config.toml
init_std_o = 0.0
init_std_down = 0.0
seq_len = 512
dataset = "wikipedia_en"
Each number is 500 + 40 x the weight over its row's rms, rounded and kept within 0 to 999. Layers, rows and columns count from 0. Numbers have three digits each. The size before them is the row's rms in percent of the matrix's.

# gate: layer 5 MLP gate, 1024x256, rms 0.133, rows 749-868, columns 128-159
# up: layer 5 MLP up, 1024x256, rms 0.126, rows 749-868, columns 128-159
# down: layer 5 MLP down (transposed), 1024x256, rms 0.0308, rows 749-868, columns 128-159
gate749 096:527512532476514467428383487437472447392503582469542471480558464485519517542539457398498471539490
up749 082:502507472422492498447501500477526476461512550471525460497455459464478481528518452424531482489472
down749 099:454538450459522485513464526431483523434484525493503525491579493483513485504489553486505520443434
gate750 093:477437443483489388477444433521458525452458461509504438480461460501525562462622486514563396495490
up750 097:489504482466495470466439509519547491502542512424448501527528523448494477516475465465526506425484
down750 101:512573525501551506572433499442529506478469552516558508487510502482481452510473506545574561537544
gate751 112:540495440531537479433495534476512541563515484440472573520482477514507520440505493544501457523479
up751 108:480451431430511533471488492486516501583468508463516451518516484523519565465564510515495535505564
down751 115:475468502529458487496551455504587477557528514466521471470544468495486550475494414533613450523447
gate752 099:463438515504507448396608494527498510602495404469495542515453487590463506412449478435420475488545
up752 101:528437588504568419495599603542522464567509503504476501514490508539561492501522483533531587542523
down752 096:500480494500499595512456509489528478413481549472547496563407505499536511567519523502477531499493
gate753 077:486519517550500495468516529561450510522437463501488541495444481413446531480517494449411551464445
up753 081:476606461452454524511466495534543520454589513502518530532561454522538461446499530531583482510549
down753 083:445492443583628496456527481478440496524496515480476520510497441521512520523506518554498449463492
gate754 117:483507521480518448522556522515525578516438481464559501503484497473419514528439465559469451497576
up754 111:452510559598475420523476479535498501517502589490501453546508464452594488538505465426501497489513
down754 116:491455525554438516488528495426471581517565466520478492519512485516587464531471499487487470510494
gate755 092:440499526554577501457541559491502481567472573461438490494459392470566517477556499553564434574455
up755 097:536443537454467446472491473442461498522434510555518565550482521554480448452461499522548478490558
down755 094:491555539561521483447496450444495517406488487457508466499535437470503491516480567482468546489477
gate756 106:494467433508448546449510547586457481532538512448521507455486516543502576493538481549491579495481
up756 117:518585471493459520480500496567509514468522584499491427529428494493497504535478506553493475474555
down756 104:538484467572511413517500470529489517531508487454485624434510530483463519487459500518446415429515
gate757 106:514458557532477525448494555567485450509547530583478468496519539522514453470505510483426551549444
up757 109:537549461512499526596482429489591358476473487493467471486495480481529455503491508443497554511489
down757 102:493472493535462477546486463487468521510497577498498454530517430569503431506444526524497534536474
gate758 094:537525509451490468516544590503481447559483521484518558565505502517502467581504463478471481462534
up758 094:524424495490498509489557527449539550490441515477529456504450518491526538431464458436501471500563
down758 094:462563465471430510518473543535486434529576472476560567456428474445564521558503496524486535519509
gate759 097:505574504579500491504485409520444540533462491499487500476486438508493469501449445527471448448562
up759 097:461562512480536496532460456445479509454427487467499541551507539549553541462512476412518521467483
down759 100:536527463531513415507459545495504526528443486550545555445507483521489499574474455534534504529457
gate760 111:500519467504477469572465573489526517483523444544479489519482461494457482464508491513610499504493
up760 102:514532507471442588463466516510521578550424473501587510463509527444532479516547472552504524486543
down760 109:492495439549580549385575529465496469498502429430476543529595495446471525485505491496492516508472
gate761 086:548469480500528485479482476519507549512497462436480477511500501529503455512528512483580483573453
up761 092:495475459539489572536605509560493535496502507544496497482518478513531488501547455445483454408548
down761 091:492591493502506435463471442510489432480483476546512484551475550527465452578475512518527514434538
gate762 101:567510513497438479483513538464479477497509501422489576481405555539443559488522443477530561481470
up762 097:496490489461426473482536492562530491534519522420551476509461508503478464540526514458465499510530
down762 095:518501494542506482494505497468474549542505528482487494467523473461440484526430481487575498469532
gate763 097:536559434483471515510479553475491524458474514471440461472468489537555583515452417591548487470497
up763 103:507445523440536492503407566473532513510465522592518549491519513479581479532501523501530447590462
down763 099:501545510595463431481491464527568569527492516426538497511437473552461487474553497470445470511496
gate764 097:458547485447475511498556476538416402453493467489493541581527520569481557447467552456533542459423
up764 088:456535509495477498513525497531513484469539532429493504482500489539476584428522509514491493478542
down764 099:530509526538508519507503508494589543462494549558549496444443475444527399635567428526454481501475
gate765 097:534525485504462498547543486534541475431551526564499527525535569507513459539506533483513559430557
up765 101:530457523513476491519498459499528511445506510564541496498492486442495492531442506492484544434525
down765 095:464593539518481478589446513503559560442508412485549511580494468509505477478499541509520504524500
gate766 084:483489520438481550455449560487471507537446572517494443500486516490459466538482543541606471411495
up766 087:475458499448440487420499511450493469516503529545485511505547508486497462552428503490595524433542
down766 091:463482594502518556523539483519528531444483423561567497547508550446465493502527566486539470544520
gate767 098:477445486440485510508532523503538476507484527464496533485481510516520517529535556506524503553531
up767 101:482512560493446435517502500464519498534628449505451504534505549506423441480468586522591471490481
down767 094:482576474467480528484483501505527431472531459517491510494544585502529476506574455514555560524506
gate768 108:433520558464475465483533439481505439538510512505501533481509528463551525563512488494430487481586
up768 106:523504492465535544524473475471519527601501544516507519492494430418518509486468529500494475464497
down768 110:498518498514541600578463501520515528533573393518526500523509479482517454416524530468563462486480
gate769 088:532499466552464500520506502480482529549465531529507564485436484474484514547443470516505522513509
up769 101:553416522454500501477508531431510473508434461572475559520506538493465534531484460464479561497483
down769 098:502530523529470491483468506493533512612567414494497515464445472425500542431536424438488508512544
gate770 085:466568477467539486541491474447532432516501490502521479541489518509493462548494437482472464561461
up770 084:473536554474475514444375545496587508521478496510547471498527484470503538534475416502475501471472
down770 090:478440474443529539475587455471481547502487476470539418553467491489464512536500482557491549490469
gate771 111:467496522478524579470513511425440510517453448556497526485536468502452472423535538495513504487540
up771 101:529521545463552532477477484535524443544472482485571498560519443575398547551521579620538584495529
down771 107:500464427470480493480505519481525505544519499502497501519541530500487405590505504500495512517549
gate772 094:500491477469502553472495507514462515541455555535463538457494557523434518479485507478448440519518
up772 093:495446460521493489488540518504555504484509461480554475440571510521540551553609480537502501463522
down772 094:512455484498546511465421536524468418517440477493481510523533590507473460506539494515527452560477
gate773 092:506493465506447528547514473488450494454514565469497475532482498516455462460519553506547423470486
up773 102:491519469541426504505501482508504479529464448471467457533471476479432456473475479522503527408481
down773 094:519472500453520496429500585497511525491530507491482496478521512524559537603479530549569493507517
gate774 101:580502494481503480525501483422507530460450508402526501495494528463434536491554443453529423496495
up774 101:518524509474481534466484483426510456453496484498496483465486510509536457453553531499518489510513
down774 097:445475421511498473431531423463577530560465436505452481501546562443413467533608444509441488467564
gate775 100:512471476493482517466471458518528485502653510464540454477519478568516438492496564480559495497545
up775 103:502518518471479512524493514478550481519537437603520492513543502487522515527459421512503518551444
down775 105:496501503524548504532486551514505512452447592485503454471509506577490503538456482495476473504418
gate776 050:540494451539433540497530481444476472547443473493429443455503549486513512520442488469479526512543
up776 051:570552435518448557503499475500520478519436410487478458441520545511539515479462451422456582472484
down776 055:528551478519460533510607446536430499509509427460508515435530389440543512547484398479503531542440
gate777 099:565487525471461557573487508441599528572456420484499512491500513438490488465453557438491493573521
up777 096:529513559516574540378498432482510529529497456476470500526488509551441504497477462555455560499554
down777 099:465511522467463571507484515480558498459550468532512469521532492412495472526444500489468547519508
gate778 105:499482494456504517426508421601424474509486452506507520451472527477460495495517506592484422517476
up778 104:535452578459441511518496543521559466537454498535531479556525548467483468523526510450501505566471
down778 106:501461512522518486527547501448565438455450571519477543586481444509468450415447504468531466457464
gate779 098:542464470510555504533562416427527491530542544515539451527577489488527506507453523523531427520475
up779 089:441480504423521464432404520524490508483451472483476517428497492532468444550520463497490453545481
down779 104:503504485496497550534494496526451536472532501500511515532519478473455450535478544522481493522472
gate780 110:524497435492567509477549552551556478476471448509438464444568541524481512545478550504448488455518
up780 108:523499490500468439474469506517479519455492487455512434513422565434526463457517543500445530496529
down780 101:442568487432505476491453415497476534545493554463476497453441556556450470534488472544480522607492
gate781 106:452512452541462514518453526513576524511440503432448475514538529558510527500526506524489521501419
up781 125:466525493561517465512564501399506515466513453589524572485470517525446487504521492520466462570496
down781 115:519472485594519439578532519508467521432500523426554508508481469498536522447514481539545524433416
gate782 089:572524486542524474500539506541496539507536517409553470536434539558551511459431524520479545512452
up782 088:461502438544485514504438585443589506583587516497529467436489456449479500531473532470508477454526
down782 093:516514508444519491516513514480506505467482531446529487566539468513517474589471433473519485509565
gate783 101:488491525520522459535491493586511481434488543428491469525503505519529530502438527446542477490517
up783 107:511496458543482490503447509464488576496450488516522502559431506477454533423503521542534444449492
down783 101:529496524510524566511477418540565544436540491526416518396490560517530480518550519458460488476457
gate784 096:584490498430485462514440501480428505522512452537498448491473501577512478505485494454508507469562
up784 091:473470476589418395432500446517536490574462496527535523495504491499539485434474572471526514511556
down784 094:448502525452558449575477408493514568536488577497479537534520498516509475502503518494587433458487
gate785 101:446552502487489513465463504481540527496540458540460521492463515466552543526492486539501487555509
up785 100:504483466475477520534586500485548487518527524516490539563564551505461472521528472504499504512464
down785 098:513533447574458432490455482507494491476457456564583508483538494512496438435543471503525488508494
gate786 088:434457501497531579463603529475514447509537510513485473517425515608435566478558481522533553525473
up786 091:493489503471502505497466509480516473540452540468447462534439490527500443519489500576520499551534
down786 094:457487557462441493524502543547431507485508510535561531508450457482534569524535493459466521537572
gate787 119:482478450546513422437479458533491496461431383497544478506480465511524502505572521419477504531540
up787 116:474527456469466524501536509510499596572459486550533456462506483498478520525418572560491459540520
down787 109:495516497487474480479568523553528554469557500477514471451486457512491490527520453380508473502475
gate788 102:450479493517412569477526433527503483563456550464534486427473502465530501494490485497503493577511
up788 095:453491424501484581440512528588510436434543521500468494481516480457423414538454473528508492447558
down788 101:486530512624434551535553541557449500484538424486460525449573568480566458465548496492496471461564
gate789 089:443566505465483489509460492504494521458525483483511455499445465487532498509506409463474490480492
up789 092:477472469514538526511570526403496494475472496451414449548526539527481532559532456514589499434548
down789 096:489547444555464505540557559526467488496472494530464517438520443502498453430474544526456546546426
gate790 100:430456501445554596549472552509506548477500607537526531487502518546476495477439526481515492500545
up790 106:468516548525519435451475445484507520528435521536486529502591544554542471559512473464458473549421
down790 101:518488481405487527509497542466511438454489494505495437525512532497470520515521504505422505447497
gate791 109:520543474518451480506465550542450515458593472492485434534473503511536490498492449473540531561561
up791 108:451545493505529539538538488563550497512453532599546566533421480476503445473509519592431502481457
down791 105:465492534490488522553457524538517506480482574514505485523512446464466530467485478620429514547449
gate792 093:508467469528420547483546495446581522514556483468505446505497499536465543523490554518539551486476
up792 093:487519462517474532515449537462453544587490486415523493554542530510479581489581458474470519435556
down792 097:522516503443529600519436458485455489596479475547557452447527493380575481464546503519503516458433
gate793 096:464470562510524484494519527464469547545483523452428458560515461430496503421526459464594497467507
up793 101:485467436457497563543499506476482455517540503437548472461427492470496510451549532399487532484499
down793 102:528497418509495496542465527427528535514546482543563535466455495503481439495538585512452393522502
gate794 100:530535510490450509454581521522528516480524479470511505515498503442547517547620493471498576515536
up794 109:491461445550545525484518520542516477448478538470517469528468455469545527431511451575546439473529
down794 100:476506532466489499586442473486483544591540504482553505475467538485433495545490483493471504485411
gate795 110:493496580505394575429474510519523497472497468526507438538492555454519496529474591473510519493509
up795 114:459525428504559492509447579441520493525491460507423519433513534498466559497474517566463502494466
down795 109:530499504561517377499467436417473484456512481540576549512500443533487452516441467554483533510493
gate796 107:488502521506462466500483476535482434572467410480582505507473548517552526499456401535494508472536
up796 104:522504516563526532486475428479472545518562424438491489463515567469528462506500504487488538504500
down796 107:514488496527509531544544541549541530540505489455514466534476501535443461602475498460465433477511
gate797 108:481461498543478531473491445501438560525482446525522442541565491540521495483513513509519528459493
up797 112:518546492566503538547549559467517421487467552449495451473461516526573478522520495482484491542499
down797 101:545610534436511484523537532546468550518476543442512555561517483516483515407540477459512574433540
gate798 107:486489513537549474518438505516453464469463449451502450462438519497447462518463457526543491503475
up798 113:501533520475426509525469485447508536505419465586515537470468518552516495524493490482473550499516
down798 107:435495482532437513582488488548459508451558487497436500515481458516481524545451460537573468480507
gate799 083:441483540499521553440525575586493529446539543480506538468492542474468458528496615544455583451454
up799 081:452513500471435515455478477551460559497550478554475579491523562503491524440500598557450525501461
down799 092:567465394545504501554509447461503421523520472521565546541492430483519555493475374521580454489545
gate800 097:490546514503532534561511536505562505485520549506470455495554460472506576465487486464555502457441
up800 102:524482524467496508460433555520512458478456552540407419505418523490517504526436530524512546547512
down800 098:464474486563501487530460475526460584453485458547561449456481528476462472543476402521595471448474
gate801 116:484458439530422482512468528511496519507580546489570525497475498457496459484534517531491451554468
up801 110:580451505491513457517510536453541511482475498557447538498457421518487571417474480525528494502584
down801 108:570559517443535479478547549534501434539468466433546449468583488540534501480518460483495535492506
gate802 103:517478518452493616464520533543514510538518475518501486497558467495471397499512530608507515556450
up802 099:467534507463508510572492529486552523522505486475451425550515436496504529505476531511480402451479
down802 105:536473506561535435485530462513540472505450527544471510518480540489457572557530480516593474474531
gate803 111:525441480518481448493489502570530497560464458570502521494539462554514479430467600511417489455481
up803 110:450506457484507576510524530464577488431513507541548479490491491502456537496540539493485491486473
down803 108:488538506497460562523573476452562484513519518502486514565529379515532499550395519511525502492507
gate804 100:421457446595533501463550510589533475576499534501466501546508491486508550546534466487528466560480
up804 107:522490477502545471554437467499530501524502504583401492445454463533496514514440528534547495510477
down804 105:496517458594481493517509574532528441487520516443523478534472468463468538505469466545474440494549
gate805 087:442575508475479419453529543528435552517500477489461541467451476465478440465554559449518452483486
up805 082:493440538473535464560438463591467514554530569518516500577495547525436439482535469527506512541518
down805 089:410506550499532501473541515447529443448469547471468482438454454464480465447499497458462538480482
gate806 113:471483524481549535448492461500502549501512564537489522468505559562509467468515504463552540549506
up806 128:484490558525513526452508524502447516557539508458493550575545451527461466529430529551482575477476
down806 118:490590502517452512475519494552554590520494498503554492517494543440463578508541429528438549496443
gate807 103:544490537465573515536449508584453526473490518550445479524508579517444473503462565498539511499556
up807 102:481562524474475419521395536586432552510479497470558448489469527500450491508497534554533450499502
down807 106:514534527541505491461508544444535456538501427501483557493559482439434458529477471535471467495492
gate808 066:474434470527569452541516580523572515493476510461516568482478426525491454505536548486481473461494
up808 062:485504465475483498526476442415521512483493498460506454567491524569551546442463478452512478582502
down808 069:552494453541479527540473528444578513498370507525456522504545520531466503455501453587528531439452
gate809 103:470456458435489528455542405621458503467492525528516561545545497463500544613493571519446504471439
up809 105:463513491539530489489480528463521555572506529498449512505490492547489472532542548527551588560546
down809 105:465563505503497584542461483531451474532487541586468480506532478525475533491465492458496492493439
gate810 096:480509532482569480581450491500499542529485513508515424490503480441527548532542517557467515492505
up810 096:471486509491458532461509517515498560535565523521480533466520559528500469518576570482459562523450
down810 095:526473473510502557597555520482446502562507540439536430554430545534495550497516531488526533497502
gate811 079:491483550521502502579541411465478399454546556498494486486589527595498498531459464501510495491524
up811 082:483565515465479521432446634519563515510469443507516490454426492446464442404518527526504466495551
down811 082:478533531497514562523486472469477441488515505450407537536532520463497442491517470524467527515496
gate812 104:537468455597492547503492573438509463475458542488558522504480490604555539439516519535505471469481
up812 113:410546496471559481499500489479471532519486519494527514522541473448544480439457493460508461424517
down812 099:491439495550439480525515483436514511462462535495537472452535520464443467517486486480507484574432
gate813 109:476470470506530472537431514469502573495518503492424535490397497484482480525514542625508549550539
up813 106:492550476522507500592461521419522517508492478551477514497524514482514475577435560429506494426528
down813 105:513507519479525494519549444480521496469572473467521530494476537480414484547449492467560533460514
gate814 105:520446521518498478525541479501534513502539453494451472460529462581528597422419522520538488504544
up814 107:482483512494496456485434493530493543555508549584537488521486475481560588540536500487534556513497
down814 103:476471546538492471523503480499589568506437539504452499515530510449577444505465433546477476481553
gate815 105:520553491549552523454426510503509497456461484477531531465550597565449459500536495484520462529484
up815 105:521448431542535514536532494497501447508557505476496476503454488495476562555443481551447519443459
down815 105:527478552501544546526515522464493493593559442520494504478502501507508514474494519506523578486506
gate816 100:532425477471407452525492511483462510502483500486532516454390509546502435501531438514472526463494
up816 101:456542511508476479462450482520495589497519533473529460467426564530571545542492514516437455446490
down816 096:533457505474543495577533484459489482487517523511470511445526512525473506459525439511432473465535
gate817 103:512538524493463487543500481466427434511534518539455544535468539503436497524473486544419467509519
up817 101:475485455512563466567487509411496495569510531530529467524460449543525489488509490449557565524516
down817 100:530465438542452458557503451534512402552568459515438535530543546548554536432525425551529413476477
gate818 106:573442551541502525428570558461491463444468479496530503468607459491430540548512522513491481541467
up818 108:490539488573455501537511475522449434456560481532520524457515550452435520489498488556492456471514
down818 111:444526513418493497538509475500502524515527578570490499418453507523470506521539466503487533523521
gate819 109:520505489477414491488518517477462504510514474493439558525434471526561496592572507470449470486485
up819 105:536534525543507488507436461586477494591482533442547471570533555495525576519487427472547426465470
down819 105:457460478501493464514505500507512520497510530568499510494518492554538506454473564465543469508512
gate820 114:492561535539491537427529518555470538516546464534451577556511507529456482494516466526505497532501
up820 103:466482444509489524494531453526527507561558546511564540488543498525450452472553518446488510519537
down820 106:530480564432480485400518486483522493491516430453445501482532463482506441445424476552538478472438
gate821 108:565516470531486499474540559537498485492533462481520550491532550506501418492542503407459538466468
up821 111:537516470478472479559460502490412505554481466431502523491478417461467468465564470481487428502577
down821 107:505525495522515498532489488488469520492447501493420475496466531527602470479428487516522435527525
gate822 106:526518508566509492445575493467495523526553499475475502512425441527540498516442457537453558517541
up822 106:463528490450449447506446526436542486428506487519506525511494477553474498529501501525453542516497
down822 102:577470492553481564547501510530441576524487527532499508501602503480536484436493525420527486501511
gate823 097:514469539569559503523513540516539492420462418467498453514504541476477470557534497495456526483413
up823 094:566447441522508482510510483546514474451451500508532532449532509557513551501456479560503496523459
down823 100:562522566500594479552545495499499496548531495455476459453489490501469506465447493482525466536528
gate824 107:534476524532564450446474484512481556497474446584493492521370556475523477542511494483597512534521
up824 113:529486500488587525470514508472562527499489494497520510506488564414511533538485499518458517486541
down824 112:462489474449506493465522513494560489490508497497514534551507524462477473484541500495500516456470
gate825 112:497495454542463536483447586495372514483433493516470505501530437534529501472555531497568544478473
up825 111:538494438498559556383383454452460459505515513560485534495432481533483531596533540534434551432501
down825 108:531519542484516507518487547480539481522450460570453530473453504542452554447460523473522487507523
gate826 101:546456459531423499474470516536477504490488562521500499508500459512490499500528506499456602479574
up826 102:479535501586524518505515460519473549441463460500512402544512487497441512468395544517500522551530
down826 102:456473504433530571578528497433513494514564483513529449524418513501508486459466495546499514522608
gate827 072:484478558485539546448529445426499469581444539573474560457483473503447512468465492472499502539414
up827 075:594531484512443441435541549484554464561467505506469421545511526509501552483480476457512477536513
down827 077:496521502568535487518479579470579499528442454491493479482507451504441478436532571417523437553512
gate828 081:509501533597443485502495449445475512469519503503488543560410439470522481421595475515499524463453
up828 080:370470504536514497498542439463466500501431520495562525478440490502548459527482505426503524501546
down828 082:560528461477531522530499446558510480528472464466477473488471472469464553522452501472510506505530
gate829 101:496528502608492479627482560503505562499515408486471563502514480500515578419451566412625522530536
up829 106:465469440510484531493553448487555549499483516463487506530482428409434467520412473431480470509515
down829 102:429515521485573478575518493484506529511505529445485542521506576463486505485562510488558447487535
gate830 080:503509537544514533511474493489547542476509434501427595458466495509464536512521497494547558583448
up830 083:446540459539494443496497462522565519558430454546479490461491551494482463450508492461472554507471
down830 086:460531523524480528587453499516542476506436544479536516533459509472482512514468485532456525450453
gate831 110:501444466427532511480475494513485469469519507502497520508485427474468420505493460551538475449540
up831 101:501487538521497534491556482462492390523605446454502452609519433450470491545544434523490518410534
down831 108:444504504456523529540529573463428500533552511447482498501499416444485444531578464466545418567500
gate832 106:475463392500415476489556512492493488526521539512547510494584534583566475478465456489419485475455
up832 108:464411521551490501534495503535458571531499478474536594451497539495496520438503481462500491472488
down832 108:543493411576525489487511541465445447481478522492526548558481493502521502520462486461543538516462
gate833 097:464525576485526496517523530529528515559467533478489484527439457532508488509561458551534479444525
up833 099:429483439502511499536493504501553468457492454487492553470497494497430603495468492458493483494531
down833 100:517547529490522412476481472421509493507506527529484476464482503568468561454418488540532479504484
gate834 093:537502522452514502596492477485517559549504527479562492472422518448523490485516494470450493452499
up834 098:572445552505521478538483527515480510464533505489536480404496452495500442485483530427472532545429
down834 099:431519498535473516520488512460514507488553478487466523541458498495492490452479509411501460481542
gate835 106:568479456471518532472484543517496478493473509475541500570582517481512547503518511467470526526528
up835 098:489441491546430467518534400514459445461530515476505464573411475546537487447468592481558543515459
down835 100:453480570454491463483449581455568496473499542487464558497483513509548561539501431471521506552504
gate836 114:501539528482548512458553435580485533539511488510482480514561460507479530490440469424423496497533
up836 100:487576522565521528510528479487538504459458506528428469546519536534472475550523434520446471513528
down836 108:464521466522497536478480499483544505461467478502452511518445447438486469485490474448493513471459
gate837 112:482469491453479545434419457439541550475572499561543438477525471481527500465464531531469544502503
up837 117:479555584486505524526504462476550483558534486433539570450525541451507484519482446520529471507483
down837 121:511500444498489461492526505488447491458462466545500403479544525517462635540547549512514498503511
gate838 096:534516433536513435467471496502515467514506574475571461463511502555505492492489503509505450548424
up838 103:452495470470563523547475520521521470558534508472540479557550532481358495440551538535519522479492
down838 096:514545522441410514552515474497541512477521398547432466516529539458530545488511414532511523532587
gate839 104:466487442510550509419543508495495565507464472457483530499475448537573519537457514454492509487534
up839 103:481446518474604517485517500506544512505527508516498503582537548435483474540454565468498522510552
down839 102:471542503462574607449487527495503498436515437597503481555462494446491468511526458506502496503532
gate840 095:489517467541474474534492476451454567484475487515456472456493578541549573455561607520474529468422
up840 100:486568532519474460513561497462460519487433518487464525447582531529488584555502546517419517456475
down840 101:543576552536503585542508562544486500502490501485543468454456456551492477482536451505490503508388
gate841 103:472568563497471471487448526516475515498483481466471521544507435507481506499569512429451506435407
up841 105:501473479550539461503440365535461501542468470480510459574492584535445555475464465491502531492581
down841 103:523476526484505556520518569467496425450509476417466445505462482463540513493500492485532460561404
gate842 098:553545470546493470509471508412396466495511416470498469454462518460531553490534449499501505540456
up842 080:510501398586475523484463523425449462531509512452522460495542399451416565489509482507508477470504
down842 100:508507471434454515515460530434525484500428511525486510503543529468516516549474497511525558540528
gate843 110:505458479512515448460522547475479484506438460478507540523553523524491514539571533463500612480449
up843 112:515498498495477470502507502540497510529489507527446487537514522495514475472504480397451481463502
down843 106:529439566434488478517510473519537541473525570456546553487534532546478514454519490524518463541520
gate844 087:570460491543518521566497507546539479458528507494564509559521566469535508514456466489507519554509
up844 091:463531499498534500487482511543531461468546518511485493527501513616606497520540477501567570466530
down844 091:456481513487435481494547508449471471560406537467482480492568500528527440502480433480486452499532
gate845 114:544548500473534438548582536453517538491454577517519485403549514511597497525461524540435468524486
up845 108:516516501502485452477436476475465489541520511510460476534449544558503593477420536518515526463521
down845 105:514611535553526561517526507488462520491492530534493540498528496530532523556540475493389442486484
gate846 103:475501468459570489486476484432492561514534498529473483572532561475552454514528525518528517542513
up846 084:497526449574506445536569465472506451448466486482508493453415413495494517493484555563477512477510
down846 098:508534475545513489534488476530446566508539468463531508483489467492559498545515541519518488482490
gate847 105:489487531506457457493558564520508472537406534478522471489550521534465462513448528479435431481515
up847 108:484444513481536516513470514501507542464497437469476486507515484511473542514598532591451428530513
down847 103:478487477543506561486528528509594505560542479432516451446502511533449500501480412534547525528483
gate848 112:506496497508542477483491558444476502511508516475461491522500474469473438504553474459507449477503
up848 112:518466505537497504482439498493522462411538575459469518610540561494495451505469490600538528425479
down848 114:530444516509475506471519481562516476438495529452518457554488575487519581486479472467473529552536
gate849 093:458528515464507467442447468483548497608506466482531497487512548465523544593495481469450514480533
up849 089:447442432523503542488526478494602474484515555471475466492472458516454543462553523462573498519459
down849 094:490526474486589493489445478489500504486484439548558467475461464481586503575478502517523448502429
gate850 098:522478460521518512515470518551478504533468532506474477520474584494568507560594563467490499538393
up850 097:495436489471496469464457428447434513516482504446500459454521567441493492495532490495507489424509
down850 097:476458467461478533519573526542506551510471511494507420430413601535598528551526537465470488516455
gate851 089:514483418472543574566537491514505483479504469539531433501476513543534569554549422439468498502548
up851 094:513427513492469480526495519471469505492512548522458468528478565568507583493462457477519483514397
down851 094:522522503473541469458483486485520508489464433527587491550490491500441543461434391457480435487436
gate852 084:474356475531462501451464424491528562451474522529432546500484474551446496535553442498497520461482
up852 086:387468410484481400523468444424519461489489446579465538442467543478470455448454556463547443546487
down852 088:490507490504484483501572560499471502568562492527443487519582490482459487500445583465479544550506
gate853 076:512469456530490514490514521531452533497468513444489551420556469558459553507563504515573522539525
up853 077:492520439475468498428502526567535506510532554491541508481492493514512556434425509500547433509478
down853 084:494498463465570510446521469484496511465529495427484505460481530580514534498541460533494478456525
gate854 108:493525506498466550593570505456559448523505482502441495499487508552532481451545508493490490490504
up854 113:489485523502467564545517490506535456515596539577502429495536497511588471523414496557551476510481
down854 109:517512522572517468499489516467531530427483508521474553473472473508444524488531441505463518554591
gate855 104:518456496501512497477421504573497507408561502545513561562528500546460506502553454525490513591515
up855 106:561552449505541510436476447461469508531511590509412526568515550442488528570518533551485536532481
down855 105:513532557505499532564489502517497480514536496529481444557432474481536547486483506470489509468522
gate856 100:437511508511480562503506519571444499536437498449516480487523489495453478498465477564514465490543
up856 100:500442461511500500488543505555476458548434532526457516457563560386454477519458513517486518470486
down856 100:552440557536489544491541550570573457518481484464543531568523516528571518437472540526557423484539
gate857 102:496558551463499446440505578568517495480470488455535446482505477500490505524508516476479418491429
up857 100:523453438483507541550520502563502557475465497500540448508536470596508497475556501527471524577562
down857 101:508547528488531441490515466392486498461448526514479455500513529510519540524501497546496469504545
gate858 093:467534512507488468520449536518481553479497520472469541464513461494422511508541525514533538505436
up858 092:541454458496482487555515565493511482512521452555456491460468581440470509386550517504413453473528
down858 095:457522470523427505432524538478493518448490462572547544568525487472560480500481452508534493390450
gate859 110:459465494568468510547491536458523474506469513511534442496470516535508506527539489488537504510457
up859 101:497560449581389527517482518415531490496517580495523496482484524549632479516519496477465467526435
down859 107:495562542504489489519519557483442486543545455509465446478543507494591496515494510561476484499460
gate860 100:450446479519454498496423481499523465593421474495453528481527494502477524500555558550517553523560
up860 119:499584480483494481544520502462543485495593491509505436537416540447523495472532459522477399439509
down860 106:435517502463494450538500448507432492446506477502543427481480487528523413481532423484460529499493
gate861 100:498505471554507488479425428498482550468590573476441529528465590516478482464477496483508445454553
up861 098:468477495433551467509496461506534508527580503453599529533502526401558434516530555512449533563480
down861 098:501454449497523450468486499586487448485496544447480450479412517457490592547528452464519478531436
gate862 105:508514455492506520442521494539525493525439459505475442535492484438479465464466526492520474526556
up862 104:559479417520529499444507538480468457504507501542498520494498548532464497515505526516559454516516
down862 098:563569479524481524468543508415525473507529548505506511460543528495537505447492492475410507494463
gate863 096:463520510458512529535466422508432491523521480408481590491513437495582514495562550552462504607483
up863 094:504484471517527486486527532447499520566493431486462460540547501481471562511468524492533513466568
down863 095:565469392548540522458515489469495474511505502504486527504455468515467545487509472501505608470532
gate864 101:525523494538499422557512508513590522471555489482533510503435523576463503540515452456479510472473
up864 097:468541575536495526515559453509501524509400486523451554512538475522490491482492560531531516574510
down864 100:443538416532462524544487502490557506468467553498518544435555556485480500502480457463454503527463
gate865 102:442516438450542505462451572511492553532480483516583503516544488458482466446531490414504538509496
up865 104:584491532489564528493549447502481480510467518454460521458507541471469467535446450522523462522539
down865 096:499513552473515518533476533465532540552469524444494478542485471473459507515523447552469514492452
gate866 099:486463485549462551478503488430515542490537521529469464508527463518515478573575477595483462534545
up866 094:486548520476580527509509527572487458461436530447489498466523525555577491451471532517480499487467
down866 098:481469531450399443444551501562499507485505575492475518460452413528525527554472540487412455442424
gate867 090:543474548576445451550480479493477447558444529555451509508559526468525496498488546486491490426551
up867 083:531477518502550497467546430544544537506533489583564526550488472540477521523502465592522493531539
down867 089:447495510521415485533554501484509425560469511418432471448518555531506498502518470473436465422507
gate868 111:522452534512532427462518431458452477545490451529481516539441485471566483519519565413544506535514
up868 115:473419474489483505497524557442543502553496515423555557556465464518492446471543461456449519456544
down868 103:459497533430509543556457483572499517457486479553488487512489511456544489462523514458477446455485